{"num_hidden_layers": 12, "hidden_size": 768, "num_attention_heads": 6, "num_key_value_heads": 3, "head_dim": 128, "intermediate_size": 1536, "vocab_size": 32768, "hidden_act": "swiglu", "norm": "rmsnorm", "norm_place": "pre", "norm_eps": 1e-05, "positions": "rope", "rope_theta": 10000.0, "rope_fraction": 0.5, "qk_norm": false, "attn_scale": 0.0884, "bias": "none", "tie_word_embeddings": false, "parallel_block": false, "init": "orth", "init_std_qkv": 0.0202, "init_std_o": 0.0202, "init_std_up": 0.0202, "init_std_down": 0.0, "optimizer": "soap_variant", "learning_rate": 0.00256, "lr_mult_up": 0.994, "beta1": 0.95, "beta2": 0.95, "lr_head": 0.0049, "max_grad_norm": 1.0, "warmup_steps": 200, "schedule": "wsd", "decay_fraction": 1.0, "decay_shape": "linear", "final_lr_fraction": 0.0, "batch_tokens": 262144, "max_seq_len": 512, "doc_mask": true, "train_tokens": 912800000, "max_steps": 3483, "dataset": "wikipedia_en"}
Each number is 128 + 24 x the weight over its row's rms, rounded and kept within 0 to 255. Layers, rows and columns count from 0. The size above them is the row's rms in percent of the matrix's.

# layer 5 attention query, 768x768, rms 0.0538, rows 112-127,240-255, columns 384-447
size [ 86  81  82  81  87  81  84  82  83  84  84  82  80  87  81  84 124 128 130 127 126 124 128 124 124 124 124 125 127 123 125 121]
[[ 92 150 136 140 162 110  95 104 159 128 112 107 103 120 149 115 171 131 110 151 144 113 144 148 133 105  86 126 133 134 127 102 165 149 149  87 134 112  99 132 142 143 105 109 117 119 103 170 121 176 158 127 157 135 166 112 146 135 134 137 172  88  76 111]
 [110 111 120 117 115 152 139 123 107 171 140 100 102 131 110 120 107 178 133 110 152 165 148 126 145 166 126 116 108 131 132 121 115 117 150 110  91 104 103 131 164 122 145 152 133 177 119 121 161  96 120 129 131 130 119 136 129 145 138 163 123 139  95 176]
 [ 65  95 146 107 121 148 162 146 148 180 122 145 183 137 178 170 169 127 152 112 139 120 147 166 102 132 119 129  98  99 165 126 105 114 138 105 107 155 179 150 112 129 136 115 174 127 158  83 121 113 135 161 125 154 162 117 151 154 138  76 172 121 144 123]
 [116 149  92 129 118 126  77 115 155 105 119 113  93 126 114 116 123 111 117 114 110 133 177 120 135 127 139 148 157 157 114 157 146 126  87 114  96 129 130 151 105 114 102 132 131 148 204 138 139 131 153 112 105 169 102 156 148 124 108 118 122 127  95 118]
 [124 160 152 143  93 172 125 147 149  84 126 122 114  51 110 123 154 146 151 132 174 126 178 155 148 161  89 122  84 118 100 132 135 167 159 144 121 127  92 120 134 132 116 154 158  87 115 145  94  90 113 103 112 127 129 120 146 179 139 145  97 121 122 123]
 [127 113 105 166 149 119 116 111  75 124 137  93 132 175 137 180 107 148 138  97 118 145 122  98 121 152 107 120 117  82 170 100 129 120 103 110 126 112  95  99  77 106 106 106 109  61 108 146 126 173 141 153 165 155 116 113 141  77 148  96 144 162  88 121]
 [114 122 136 138 153 138 141 148 133 121  93 133  93 136 173 133  75 148 117 149 142 141  97 136  76 131 170 134 124  74 114 165 142 103  99 115 109 173 155 141 141  97 120 121  81 166 132 150 121 102 137 105 156 130 115 109 123 148 126 124 181 112  88 140]
 [132 125 118 145 125 132 100  81 191 125 156  99 114 143 131 138 108 116 130 108 113 113 102 109 169 135 111 163  87 148 121 140 152 130 106 134 103 147 151 172 135 137 154 134 124 118 127 105 148 121 130 152  93 183 104 166  97 128 118 113 122 172 141 128]
 [147 165 103 126  64 130 137 118 130 127 142 141  94 116 149 121 109 123  95  68 137 150  92 141 165 173 151 109 100 136 121 163 110 143  97 114 158 117 109 157 162 150 134 113 114  75 119 111 120  79 111 148 135 104  88 101 101 137 113 117 139 119 132 122]
 [133  62 129 108 135 147 172 111 101 123 121 106 119 120 157 153 134  98  98 130 101 113 107 131 133 147 144 125 156 103 165 118 110 154 104  87 140 165 154 123 129 165 115 144 169 157 113 125 127 182 146 100 101 146 112 129  89 136 147 104 168 106 132 113]
 [116 114 160 139 149  91 134 134  90 149  69 150 125 109 109 157 146 117 121 133 153 120 145 137 124 134 127 148 113 158 139  84 124 141 138 101 135 127 149 171 188 115 107 156 139 139 147 158 137 160 169 132 109 108 140 131 131 154 151 143 173 118 109 119]
 [191 105 130 149 138 138 164 140 142 125  73 147 147 140 162 110 128 124 112 131 142 124 134  70 162  88  97 112 122 109 163 121 155 120 130 102 166 111 160 143 112 118 114 144 126 123 168 163 117 136 133 164 114 178  83 107 114 158  87 110 136  99 117  68]
 [151  97 121 112  97 115 114 158 155 153 176 132 140 122  48 131 169 105  75 132 108 178 138 106 128 118 106 132  83 118 174 175 117 176 110 102 128 190  72 105 156 163 130 113 139 116 132 156 123 135 128 112 122 137 132 131 129 140 143 125  95 144 138 103]
 [110 165  91 132 140 157 119 112 141 146 125 115 159 119 124 139  92 129 142  93 156 117 194 151 150 168 121  74 117 142 141 147 159 166 147 162 107  82 116 125 160  95 148 112 178 119  75 109 107 200 101 127  98 139 174 120 123 161 120 129 140 138 123  96]
 [138 129 143 117 154 121 129 153  69 106  93 100 153 143 118 158 115  94 115 112 120  98 115 148 131 130 143  95 135 140  79 134 141 151 152 158  85 145 143  74 145 125 145 131 100 116 117 126 151 143 167  88 115  97 118 153 129 124  94 123 137 103  76 164]
 [124 129 147 116 103 105 112 116 109 113 175 100 182 148 119 126 128 120 129 129 145 119 143 145 158 127 125 116 179 113 110 148 130 174  92 151 115 136  93  86  99 129 124 121 121  79 117 101 104 151 132 111 138 112 118 120 119 116 124 131 132 104 119 136]
 [132 195 122 150 139 130 108 114 126 117  83 137 128  93 142 161 117 131 115 135 158 161 149 110 127 116 111 175 158 123 141 125 129 133 144 149 119 120 112 115 149 121 115 134  97 113 126 189 117 152 108 146 117  92 130 115 136 128 103  85 191 122 129 161]
 [159 141 103 152 137  86 119 140  93 144 109 114 134  88 157 125 113 145 152 143 121 128 160 109 138 130 157 125 131 132 100  94 134 129 120 159 148 114 111  87 158 140 119 119 144 155 137 116 119 100 205 138 186 165 156 125  98 119 127 113 136 144 113 153]
 [123 100 138 134 129 118 139 139 155 116 127 126 128 131 129 188 159 113 161 126 152  83 120 125 147 129 173 101 149  89 111 143 169 144 152 144  81 153 170 125 135 134 108 122 124 116 130 123 115  91 139 121 112 154  96 127 127 130 109 141 147  98 148 171]
 [185 131 126 158 148 132 130 152 102 134 124 144 150 153 148 171 176  97 179 134 138 172 129 159 155 150 118 142 125 183  90 120 148 128 144  99 119 102 111 172 136 125 126 139 134 102 145  91 166  96  94 156 125 147 118 104 133 104 135 162 177 102 164 101]
 [114  74 103 112 134  58  96 126 173 136 134 103  67 162 122 136 161 101 126 121 147 151 111 126  71  59 122 126 119  86 110 146 161 129 158 156 111 117  99 141 118 127 134 133  70 123 124 108 126 165 113 135 126 130 126  69 158 160 110 126 139 152 139 157]
 [157 147 114 129 106 138 183 143 131 134 159 158  91 170 108 114  94 125 158 104 165 153 114 120 126 154 129 135 140 148 158 130 138 107 168 122 145 172 126 145 132 168 140 150 144  95 121 104 133 140 158 155 116 123  85 134 158 109 183 138 149 114 115 161]
 [118 165 128 109 139 115 151 150 104 148 175 150 112 115  96 181  92 107 103 136 153 142 111 130 120 114 116 123 136 126 138 136 107 115  96 152 117 125 110 132 137 121 164 175 154 105 143 140 150 124 140 158 124 180 141 146 114 154 118  76 134 147 158  99]
 [104 110 156 110 144 120 102 145 159 149 144 133 119 168 125 114 136 127 148 163 104 121 107 145 123 139 147 114 137 122 129 114 114 115 121 117 102 164 102  93 124 130 134 130 120  90 153 147 122 139 121 161 120 106 128 117 104 118 168 136 128 128 146  99]
 [151 125  94 122 146  91 156 104 128 127 140 115 130 130 131 117 105 137 150 140 135 153 118 181 154  94 141 133 155 151 143 106 108 124 136 129 124 123 108 109 165 181 123 106 165 114 146  98 120 132 122 163 134 147 142  91 118 130 147  96 133 135 131 113]
 [107 148 162 113 112 130  98 109 149 146  51 106 132 113 117  99 145 140 137 110 101 131 116  81 186 146 145 115 130 109  95 131 148 104 137  98 154 130 144 132  86 177 119 138 136 152 127 167 125 159 129 144  96 109 155 117 124 103 112 118 135 166 142 117]
 [128 135 121 128 177 148 136 104 130 139 115  97 102 131 141 129 132 119  76  91 113  95 126 123 114 142 171 155 177 189 140 126 125 133 129 144 189 143 137  75 160 137 121 129 128 136 121 152 109 175 129 151 113  96 123 110 121 171 142 133 147 102 135 177]
 [114  82 128 146 123 112 112 119 141 121 101 136 165 170  81 128 136 133 100 129 113 114 155  91 133  79 120  73 134 107  75 121 134 145 150 141 123 122 130 129  98 148 153  95 146 157 146 147 109 126 198 122 129 162 171 162 124 131 143 114 105 148 110 113]
 [117 165 127 154 115  86 122 152 121 162  95 109 113 127 117 151 129 138 149 125 131 134  98 114 132 166 157 163  76 134 171  48 173 161 118 146 130 134 126 130 118 133 132 137 176 114 137 125 131 101 165 152 148 185 128 124 117 134  94 102 131 130  82 118]
 [140 128 141 137 110  91 142 126  95 101 114 133 165 152 137 124 143 135 159  85  93 121  98 124 167 101 142  93 141  73 113 139 180 145  93 106  92 161 123 166 142 135  95 131 162 172 144 146 142 133 137 146  87 109 150 146 137  91 110 102 139  97 110 116]
 [146 114 122 140 154  96  88 167  94  89 133 123 134 132 127 117 157  98 119 111 122 107 130 108 111 197 122  91 163 127 128 145 115 134 109 104 114 128 130 172 113 129 157 110 131 123 145 120 158 124 122 102 116 124  99 111 115 135 117 121 163 158  31 109]
 [133 131 147 156 151 107 150 103 137 129 134 166 138 135 117 115  87 116 135 149 124 107 135 112 175 150 152  99 148 101 156 110 157 140 127 129 104 101  93 109 116 141 126 132 153 143 140 130 172 124 152 132 158 151 124  99 137 151 172 203 147 119 138 129]]
# layer 5 attention key, 384x768, rms 0.0543, rows 112-127, columns 384-447
size [118 121 123 125 118 119 121 120 119 117 117 120 123 121 121 119]
[[120 152 152 167 121 116 155 139 107  95 117 139 127 172 131 160 113 104 134 138 139 131 136 139 165 110 168 120 142  71 148  84 110 133 102 141 135 123 133 105 112 139 153 135 125  98 129 133 132 105 121 125 116 106 100 154 128 153 142 105 177 110 124 217]
 [126 110  92 133 120  92 124 119 138  87 132 120 161  80 115 143 111 165 136 109 148 138 146 153 130 153 152 137 175 155 127 135 118 169 110 141 143 150 110 132 114 147  97 132 177 132 163 124 128 117 120 132 107 155 142 160 116 133 139 133 119 149 132 176]
 [121  94 145 131 152 138  99 159 144 140 149 149 124 146 132 109 148 110 167 145 146 147  77 131 160  97 139 129 134  98 175 161 111 127 165 133 113  91 132 134 137 124 119 121 118 144 110 122 126 115  72 106 112 156 101 143 145  88 151 155 183 152  89 175]
 [140 154 101 119 147 119 117 112 107 130 106 117 138 109 110 118 163 106 162 128 155 150 105 137 136 121 163 185 135 109 133 121  98 134 139 107 135 136 123 151 132 107 157 128 110  99 131 117 127  86  83 145 125 130  99 122 137 130  95 114  98 121  71 167]
 [122  95 140 124 133 105 133 102 110 127 115 147 119 121 112  67 164  78 136 124 145  95 125 128 113 140 102 114 148 109 141 120 164 136 101 140 127 119 150  96 157 157 125 152 139 147 138 107 110 118 130 130 130 147 139  90 124 155 129 146 106 161 151 151]
 [128 126 110 170  77 176 122 165 180  95 103 145  93 138 130 165 122 114 150  86 156 178 152 122 116 142 109 129 165 109 126 140 131 132 130 133 152 111  75 129 132 128 143  99 146  93 133 121 167 106 137 113 112 149 153 112 131 132 136 132 146 100 135 160]
 [133 144 161  96 108 153 147  98 110 145 156 123 141 133 133 151 103 179 169 165 141 130  84 129 139 113 134 140  86 116 146 108 134 144  78 134  92 112 174 100  94 152 119 168 178 144 123 156 126 144 152 161 148 126  97 139  99 129 171 140 110 127  93 149]
 [100 112 120 122 153 143 114 157 131 145 132 116 108 131 138 145 128 107 146 176 124 127 135 124 133 150 105 140 150 128 123  98 171 131 102 122 109 114 124  87 157 147 101 153 161 136 139 137 164 142 140 135 143 119 132 161 142 105  84 146 172 141 143 123]
 [136 127 122 111 131  81 165 110 121 129 125  87 128 116 116 129 111 154 140 144 141 144  93 135 181 134 123 116 137 152 170 158 156 142 126 157 152 126 133  78 112 102 103 129 152 116 133 109 123 113 102 119 132 178 143 104 117 187 120 155 124 138 143 156]
 [129 107 146  97 128  90  52  87 129 175  96 118  90 141 115 104  95 164 133  93  89 166 141 136 103 101 155 122 115 107  93 131 148 125 102 109 158 103 120 130  89 134 135 114 114 157 119 135  99 123 107  86 144  97 184 126 139 102 116 132 108 140 169 141]
 [153 137 132 115 109 165 152 109 124 170 123 108 114 162 142 116 102 121 108 122 155 115 148  97  85 139 124  93 140 121 152 147 130 134 156 102 147 154 164  80 152 120 144 140 101 170  99 181  74 157  99 167 191 116 159  98 114 114 159 143 152 128 183 158]
 [131 115 107 139 127  72 126 158 101 123 142  94 118 138 135 145 132 175 127 135 102 123 125 110 159 114 159 154 133 122  74 114 143 105 172 160 130 125 162 145 150 129 135 142  96 156 111 141 102 109  98 154 130 115 147 181 149 117 151 164 149 137 123 133]
 [131 143 100 102 156 106 192 158 125 103 138 117 136 110 142 159 115 116 136 113 139  97  78 119 135 101 175 116 160 144 119  71 148 137 113 120  99 127 140 130 115 143 114 137 172 110 104 104 103 138 134 142 205 139 137  84 188 149  77 140 127 145 118 143]
 [132 108 140 165 136  57 117 160  90 177 140 128 153 100 130 130 107 161 108 111 132  93 122 117 121 105 157 129  82 133 119 153 169 109 134 108  92 118 158 123 159 154  94 124 150 112 137 128 127 117 100 150 123 132 113 136 123  85 126 161 105 100 117  85]
 [107 119 138 141 134 106 139 127 137  92 161 113 114 135 118 134 142 140 135 138 149 110 154 123 137 166 161 111 124 121 143 159 153 122  87  99 129 106 142 112 108 111 150 120 114 157 157 119 117  77 138 122 157 137 137 139 127  95  86 149 112 118 134 105]
 [152 156 132 168 148 116 119 138 150 113 133 119 117 133 141 106 107  86 147 158 122  73 141 135 163 144 135  94 104  76 107 110 126 158 165 114 112  97 112 134 121 111 102 150 109 126 123 122  98 110 114  92 159 132 137 126 138 128 140 149 152 107 124  97]]
# layer 5 attention value, 384x768, rms 0.0604, rows 0-18, columns 384-447
size [115 110 104 110 112 114 109 110 108 112 107 109 107 105 111 110 108 110 110]
[[158 156 120 136 172  92  95 153 109 145  84  91 119  97 153  76 112 138 104 135 139 138 161 115 132 152 112 116 135 120 134 126 130 103 125 127 147 127 138 141 162 122 134 150 134 129 153 118 130 134 105 132 126 132 117 111 126 149 158  89 163 113 187 131]
 [133 119 105 135 104  88 136  95  98 115 117 142 131  80 138 117 127 110 120 135 139 165 128 161 119 118 126 112 144 121 160 136 158 120 109 146 143 138 117 143 149 130 116  79 116 104 141 111  90 148 109 127 133 101  97 157 100  96 126 191  92 110 166 151]
 [ 70  98 127  99 123 187 106  97 126 162  85 108 153 140 129 122 144 138 109 173 147  97 109  33 109 121 120 139 102 107 111 120 136  97  78 141 142 110 149 157 120 111 111 145 103 111 130  23 143 118 124 136 129 125  95 127 127 140 151 168 126 160 190 121]
 [152 138 102  94 117 120 106 158 136 106 163 123 126 127 137 120 150 127 147 100  94 132  98  78 103 115 136 129 131 127 167 165 108 116 144 131 140 130 120  96 117 162 113 113 108 139 133 192 156 142 100 153 152 143 136 134  97 162 120 104 140 139 126 131]
 [170 139 118  95 124 105 138 151 148 148 125  89 111  97 132 109 141  99 148 152 119 128 138 154 125  99 155 138 111 120 106 108 108 134 147  87 136 155 136 141 140 129 126 118 117 106 124 145 120 128 107 132  96 121 134 129 119 174  73 111 197 141  86 128]
 [135 112  86 165 110 140 156 109 151 164 167  97 129 132 141 131  90 149  87 139 116  96 140 146 140 163 144 145 149 140 111 108 148 131 156 146 143 135  96 128  84 109 153 113 124 142 133 145 118 155 152 135 145 102 131 115 140 131 141  99 145 124 118 134]
 [141 133 119 156 125 127 147 154 133 107 173 150 126 123 122 146 127 170 126 174 164 153 133 137 148 133 133 191 165  89 117 135 108 106 148 160 156 126 139 107 146  88  93 146 115 122 138 115 111 108 123 143  88 102 122 101 133 114 145 171 115 128 161 124]
 [151 142 124  72 106 133 114  74 162 121 141 108 156 158 109 134 109 151 121 122 134 120 124 172 103 106 126 122 167  91 127 165 115 122  99 136 132 120 156 111 134 117 155 122  89 100 116 110 128 182 142 123  98 115 161 128 123  87 110 144 127  84 175 131]
 [125 123 123 127 141 126 104 107 104 115 122 123  91  91 113 161 135 115 131 112 126 129 126 128 146 136 131 132 130 105 129  93 125 147 149 112 101 170 129 154  89 130 160 115 104 135 120 124  64 116 118 134 125 134 140 171 139 112 124 207 135 123 115  81]
 [181 144 113 131 149 153 139 115 122 108 123 105 158 112 101 158 159 183 120 134 185 105 119 109 147 112 142 129 149 122 102 161 107 123 152 158 120  90 101 138 107 150  67 122 156 104  81 135 149 118 144 139 111 140 123 154 118 145 100 104 140 153 141 137]
 [143 166 116 150 105 155 131 111 164 132 138 144 121 133 113 120 118 119 149  88 130 118 107 109 159  99 134 155 146 117 133 134 144 107 166 110 177 137 116 137 130 101 106 125 123 105 131 154 100 135 161 151 140 138 142  92 119 136 135 125 107 165 177 122]
 [137 123  88 105 100 109 158 126 142 111 171 118  92 128 120  85 160 146 110  93 138 120 132 146 117 166 123 122 146 147 168 152 139 180 149 116 168 149 159 146 165 123  89 125 128 111 134 135 145  93  75  95 135  89  95 140 167 103 126 124  73  96 147 129]
 [169 130 130 134 136 126  96 133 121 109 149 176 125 159 165 130  90 111 120 132 157 127 135 108 117 161 144 118 167  87  99 174 123 103 156 128 108 183 183 131 140 105  81 164 137 163 121  83 150 142 133 131 111 125 162 129 105 134 127 123 144 127 143 120]
 [149 142 148 148 139 182 167 114  76 127  94 114 117 134 145 161 113 109  85 101 114 110 103  97  88 140  98 106 124 154 116 115 103  84 115 184  77 127 115 124 134 111 122 142 133 116 118 141 142 122 143 161 131 133 116 142 137 166 114 142 113 101 133 137]
 [115 102 135 168 153 100  79 126 121  96 149  98 100 140 113  94 124 147 125 117 123 147 133  95 135 119 169 127 129 132 156 109 124 132 112 117 135 114 183  96 147 129 148 140  94 152 102 137 117 127 159 101 121 143 125 149 114 129 113 127 128 117 154 129]
 [112 149 119 141 111 133 128 161 114 177 126 130 141  49 111  95 125 120 169 133 141 147 109 119 150 149 178 113 109 108 155 158 146 153 116 122 112 114  84 128 127 138 141 148 108 118 110 124 102 131 106  82 115 139 134 125 110 142 161 133 142 123 139 136]
 [175 132 163 144 145 147 150 110 133  98  97  91 136  87 110 141 123 125 108 129 153 117 131 119 158  94 115 115  96 167 119 147 162 165 115 111 105 111 172 135  93  93 133 107 185 118 148 108 172 188 155 123  96 110  89 107 135 156 144 111 154  61 106 138]
 [133 119 142 109 142 138 122 176  98 134 147 151 138 125 120 115 107 145 143 151 163 140  92 148 106 149 165  99  76 116 149 119 137 114 107 110  93  85  91 173 144 134 134 121 120 134 108 131 142 121 123 132 106  78 147 129  85 166 169 136  90 136 128 124]
 [175 117 109 174 131 101 114 140 154 116 115 133 117 107 148 165 100 155  97 135 155 148 109 153 126 111 149  96 152 124 149 124 155 110  98 162 141  95 126 145 141 137 121 145 102 158 168 138 135 150 132 101 115 117 113  85 139 121 136 103 131 132 110 139]]
# layer 5 attention output (transposed), 768x768, rms 0.0577, rows 0-18,128-146, columns 384-447
size [101 100 100  96 101  92  98 100  95 102 101  97  97  94  95  93  96  96  97 121 114 116 118 120 121 115 118 118 117 113 119 112 118 123 118 113 118 120]
[[144 110 128 137  88 114 140 143 119 139 117 170 142 134  87  83  94  99 123 129 125 143 137 123 141 110  98 133 121 146 150 148 159 159 129 119 115 110 174 106  83 113 129 120 102  75  92 109 146 178 110 159 118 128 119 108 181  83 112  87 134 126 146 122]
 [ 78 152 114 119 125 152 166 139  91 116  87 122 102 114 105  98 133 140 123  86 107 107  90 167 124 114 144 156 113 120  99 137 115 143 128 116 115 132 102 168 110  91  82 115  98 136 158 113 114 165 130 100 156 115 132 119  92 131 173  81  85 155  85 160]
 [102 127  97 122 117 140 115 145 104 160 102 123 134 128 138 116 131 125 133 119 148  87 159  92  95  94 133 122 150 133 139 124  98  97 172 143 153 114 120 135 133 157 137 151 127 130 117 136 130  89 126 126 130 152 151 115 114 108 121  99 135 165 135 155]
 [111 123 156 124 162 118 120 131 139 114 111 125 182 129 139 158 129  80 125 142 150 106 114  89 158 126 110 100 171 127  90 130 157 137 119 174 107 171 125 153 100 140 172 169 103 109 124 170 122 165 124 175 113 145 125 123 120  89 112 102 177 118 165 127]
 [110 128 107 123 106  92 104 159 117 136 141 142 151 132  85 120 103 204  95 130 140 118 127 109 125 150 136 148 121 113 121 126 129 135 150 140 117 132 140  74 139  88  78 105 117 121 133  68  81 134 132 144 121 102 114 137 108  81 160 150 121 141 124 133]
 [115 119 145 128 125 130 115 145 144 126 115 145 128 111 142 133 166 102 168  78 125 140 190 192 122 132 171 133 154 149 128 126 129  95 147 123 174 115 168 133 159 107 114 121 106 137  85 169 116 186 120 110 142  57 124 123 160 122 131  96 122 169 122 103]
 [129 122 123 134 164 129 136 122  80  96 132 160 128 117 129 142 113 133  98 123 163 145 110 162  86 109 113 170  76 108 132 125 147 131 128 113 140 144 122 124 119 103 118 134 147 158 110 132 146 164 102 120 122 127 114 141 123 131 121 135 161 112 116 189]
 [ 92 138 138 148 113 107 132 140 134 101 144 132  49 158 114 122 121 122 157 143 168 110 146 103 157 102 164  90 192 120 138 154 138  92 119 124 136 144 110 131  94 125 149 144 157 108  80 106 122 117 125 133 116 102 120  88 131  92 109 121 119 115 155 165]
 [139 121 116 106  76 115  85 152 130 121 137 131 158 101 148 164 133 163 166 107 124  90 125 132  99  80 112 133 133 143 163 115 149 119  96  77 112 114  87 114 133 165 173 128 109 151  84 124 100  99 154 146 157  95 149  82  77 164 107 132 127 132  94 160]
 [130  83 108 139 130 154 115 139 103 114 128 134 135 106 101 166  84 138 120 108 113 140 148 111 134 133 105 125  82 142 126 133  94 138 160 151 134 111 106 120 142 147 110 136 155 124 142 152 152 130 127 141 165 115 128 128  94 133 151 182 163 142  94 170]
 [152 115 116 103 101 158 162 133 109 113 101 123 126 131 104 120  99 148 145 117 151 113 130 122 157 139 157 157 160 100 140 139 108 161 125 135  51 179 113 135 119  87 138 146 135 107 178  98 132 137 112 127 147 153 141 163 138 137 144 125  81 146 135 110]
 [163 120 118 146  94 117 104 129 104 132  71 152  87 107 155 144 140 144 153  82 131 124 113 124 120 126 104 163 181 139 127 114 123 137 128 136 169 149 176 169 139 118 177 139 158 151 157 140 123 133 115 126 150 106 133 156 100 109 100 110 129 141 178 107]
 [106 148 151 174 149 160 165 117 138 121 128  90 126 107 176 141 111 134 136 143 138 142  89 122 132 120 144 164 143 121 125 135 117 104 106 132 148 171 123 174 103  90  94 132 143 110 144 146 127  82 127 140 105  84  94 159 172 130 180 132 133 131 203 105]
 [ 95 105 156 141 126 143 122 142 125 102 168 125 123 104 129 155 157  88 176 160  87 153 139 169 124 110 121  66 136 130 138 101 157 119 138 151 107 177 110 138 121 144 147 120 109 123 123 114 133 122 130 117 138 115 133  95 173 116 131 125 159 114 127  85]
 [111  99 117 138  78 111 102  90 140 142  95  92 172 108 122 101 113  98 167 149 116 136 129 165  86 101 151 115 171  87 139 128 129 113  96 146 175 135 120 143 127 116 144 132 114 120 141 137 101  86 120 131 119  98 140 130 126 144 175 157 149 124 117  72]
 [114 122 116 151 132 162 149 116  95 124 104 133 119 139 186 159  98 157 110 155 183 129  95 156 119 106 146 165 166 132 162 106  89 150 131 111 164 123 164 164  96 169 125 171  78 148 186 129 157  87 208 140 163 106  91 155  92 129 164 148 114 149 118 109]
 [103 123 135 101 136 150 145 118 120 113 117 118  77 154  97 127 121 116 156 123 170 167 165 129 108 116 115 115 158 147 104 156 114 133 169 131 133 151 166 124 136 168  74 137  97 119 131 138  89 135 138 150 121 148 100 140  97 169 142 118 103 141 146 124]
 [122 160 106 110 134 149 137 132 115  80 102 145 100 120  89 101  95  96 111 108 111 109 114 114 102 103 113 134 115 123  73 130 140 163 135 171 166 131 145 124 144  82 117 141 101 104 129  97 127 119 113 101  92 132 126  95 107 102 143 147 127 108  99 133]
 [155 116 124 135 124 131 108 117 150 125 173 124 108 129 117 158 157 108 139 178 157 112 106 120 138 117 129  82 134 116 111  96 148 149 141 183 127 107 121  80 163 136  73 125  87 131 182 116  89 106  82 151 148 183 112 150 104 137 133 115 136 142 125 107]
 [ 91 125 142 103 145 140 124 121 133 115 112  94 119  88 107 172 155 167 128 104 145  90 137 145 141 108 140 106 151 124 125  99 136 135  71 161 129 125 104 115 128 138 139 117 126 159 118 113 142  87  96 105 113 103 134 137 113 183 175 154 107 122 150  98]
 [143 138 158 133 142 113  71 120 184 118 138 135 114 153 164 174 127 155 136 143 142 180 162 127 114 153 151  90 150 126 127 125 152 149 132 127 167 124 112 143 111 118 120 145 128 120  95 113 118 110  92 141 116 117 111 153 132 141 115 192 131 130 121 108]
 [114 152 109 131  81 160 124 109 106  88 110 142 142 116 137  83 132 124 141 138 106 172  84 168 115 156 131 124 131 144 134 143 163 167  75  89 104 115 129 110 111 111 164 107 138 166 144 119 107 153 125 121 123  75 131 149 140 103 126 101 124  92 113 137]
 [109 147  68 161 149 154 116 159 126 170 130 115 136 123 140 155 128 107 147 116 118 194 153 130 132 109 123 135 117  97 113  87 118 135 117 132 141 127 130 110 160  38 107 116 169 136 115  58 105  82 158 134  93 113 120 110 105 131 119 143  78 109 107 128]
 [139  97 164 124 146 118 162  96 131 137 137 110 162 156 109 207 154 133 116 178 123 104 155 173 159 149 143  75  99 167 170 165 111 111 140 144 131  66 133 112 104  97 149 165 173 130 105 137 143 134 123 114 170 136 168 151 107 125 137 114 100 109 123 125]
 [142 148 162 122 143 124 152 123 131 156 143 144 123 150 131 134 142 140 126 142 163 157 167 118 103 120 109 121 112 114 120 113 152  95 150 109  81 185 144 129 120 169 152 144 179 117 150 101 162 114 129 188 104 144 169 114 159 118 129 140 150 169 116 133]
 [137 132 120  90 128 138 124 133 162 131 152 129 116 163  87  71 144 161 117 150  88 119 150 139 101 141 113 108 171 141 178 119 132  77 101 137 129 142 162 123 157 139 134 140 120 143 153 133 121 167 135 149 148 118 143 126 101  82 120 121 163 146 118  87]
 [134 147 132 104 141 119 140 117 152 150 140 113 149 123 150 148 125 163 105  83 134 118 131 153 126 121  78 148  28 105  89 112 131 139 156 123  82 138 145 110 126 129 118 113  28 133 156 134 106 143 124 117  70 157 141 120 130 151 136 125 128 120 113 120]
 [128 138 164 144 136 112 152 125 163 115 128 101 144 142 132  87 149 104 140  93 174 124 130 122  60 165 141 131 113 119 118 106  87 170 122 147  88 163 144 141 109 139 132 102 154 100 126 121 185 115 115 158  87 135 145 135 124 120 101 152 128 136 149  90]
 [133 182 110 125 103 135 155  73 150 162 114 149 168 161 170 106 149 156 149 122  99 169 124  81 117 146 128 133 110  96  99  88 110 153  96  99 113 179 165  93  83 133 133 135 109 138 139 115 110 107 156 143  84 119  97 153 129 129 159 138 143  95 121 118]
 [ 99 139 127 135 135 118 116 149 113 111 127 160 132 157 109 150 134 124 121 155 140 149 159 106 100 138  64 111 173 131 130 132 132 130 105 141 136 109 149 137 148 123 120 166 112 120  91 141  88 136 165 135 131 146 136  65 104 107  91 132 129 122 145 114]
 [128 118  95 146  97 121 121 129  92 141 125 158 149 118  85 129 152 148 134 144 115 156 173 157 140 110 129 142 140 118 130 154 156 141 147 103 135  91 128 133 102 121  90 123  89 142 120 126 154 144 171 128 147 172  97  85 114 105 125 114 129 121 109 157]
 [122  95 102 150 105 127 136 115 151 175 114 107 158  85 133 157 164 156 146 152 137 115 127 136 153 161 100 124  95 150 167  71 133 167 101 133 164  86 119 119 144 129 159 139  93 150 154 180 147 137 135 129 140 107 143  93 115 130  81 105 117 113  99  55]
 [116 106  64 121 155  89 154 125 135 151  77 133  73 132 141 100  66 131 109 135 130 107 148  91 138 162 146 122 141  89 124 109 100 136  88  96 119 106  94 108 151  93  80  93 132 138 132  69 102 120 153 134 133 145 131 175  73 120 117 145  91  93 133 145]
 [144 128 141 157 186 132  97 122 130 161 145 177  91  92 164 181 170 119 156 112 183 124 147 149 132 125 137 118 114 140 120 122 105 141 158 122  99 126 158 101 141 133 113 118 124 154 128 111 134 170 168  92  74 150 137 140 132 106  58 118 139 134  94 155]
 [151 104 127 128 139 125  99 160 130 117 126 131  75 150 112  87 151 145  90 106  85 108 139 138 135 111  99  78  48 123 105 137 154 118 148 115  98  90 122 107 101  87 123  92 133 111  96 102 129 111 136 134 118 133 141 130 137  96 113 113 177 134 109 133]
 [105 115 116 161 103 147 137 111 116 106 175 146 161 119 117 136 130 140 128 106 115 143  78 156 125 127 180 137 140 131 177 138 187 117 106 142 136 104 140 122  90 160 142 131 125 122 134 124 118 131 127 131 174 162 136 138 132 109 123 183 132 133 142 120]
 [ 85 115 125 138 181 154 156  90 134 131 159 105 132 153 135 145 170 129 147 121 123 133 149 107 122 120 125 132 128 181 144 117  91  79 109 121 141 125 117 174 120 162 147  30 116 119 131 131 113 132 173  88 122 137 129 157 153 134  98 139  94 130 128 141]
 [123 117 112  95  90 126 133 122 143 104 141 101 149 155 142  89 126 141 125  82 136 149  90 123 161 164 117 132 111 114 130 150 109 128 118 113 167 141 124 123 158 131 158 114 109 142 123 132 151 120 163 116 131  93 148 182 156 131 101 103  69 141 140 185]]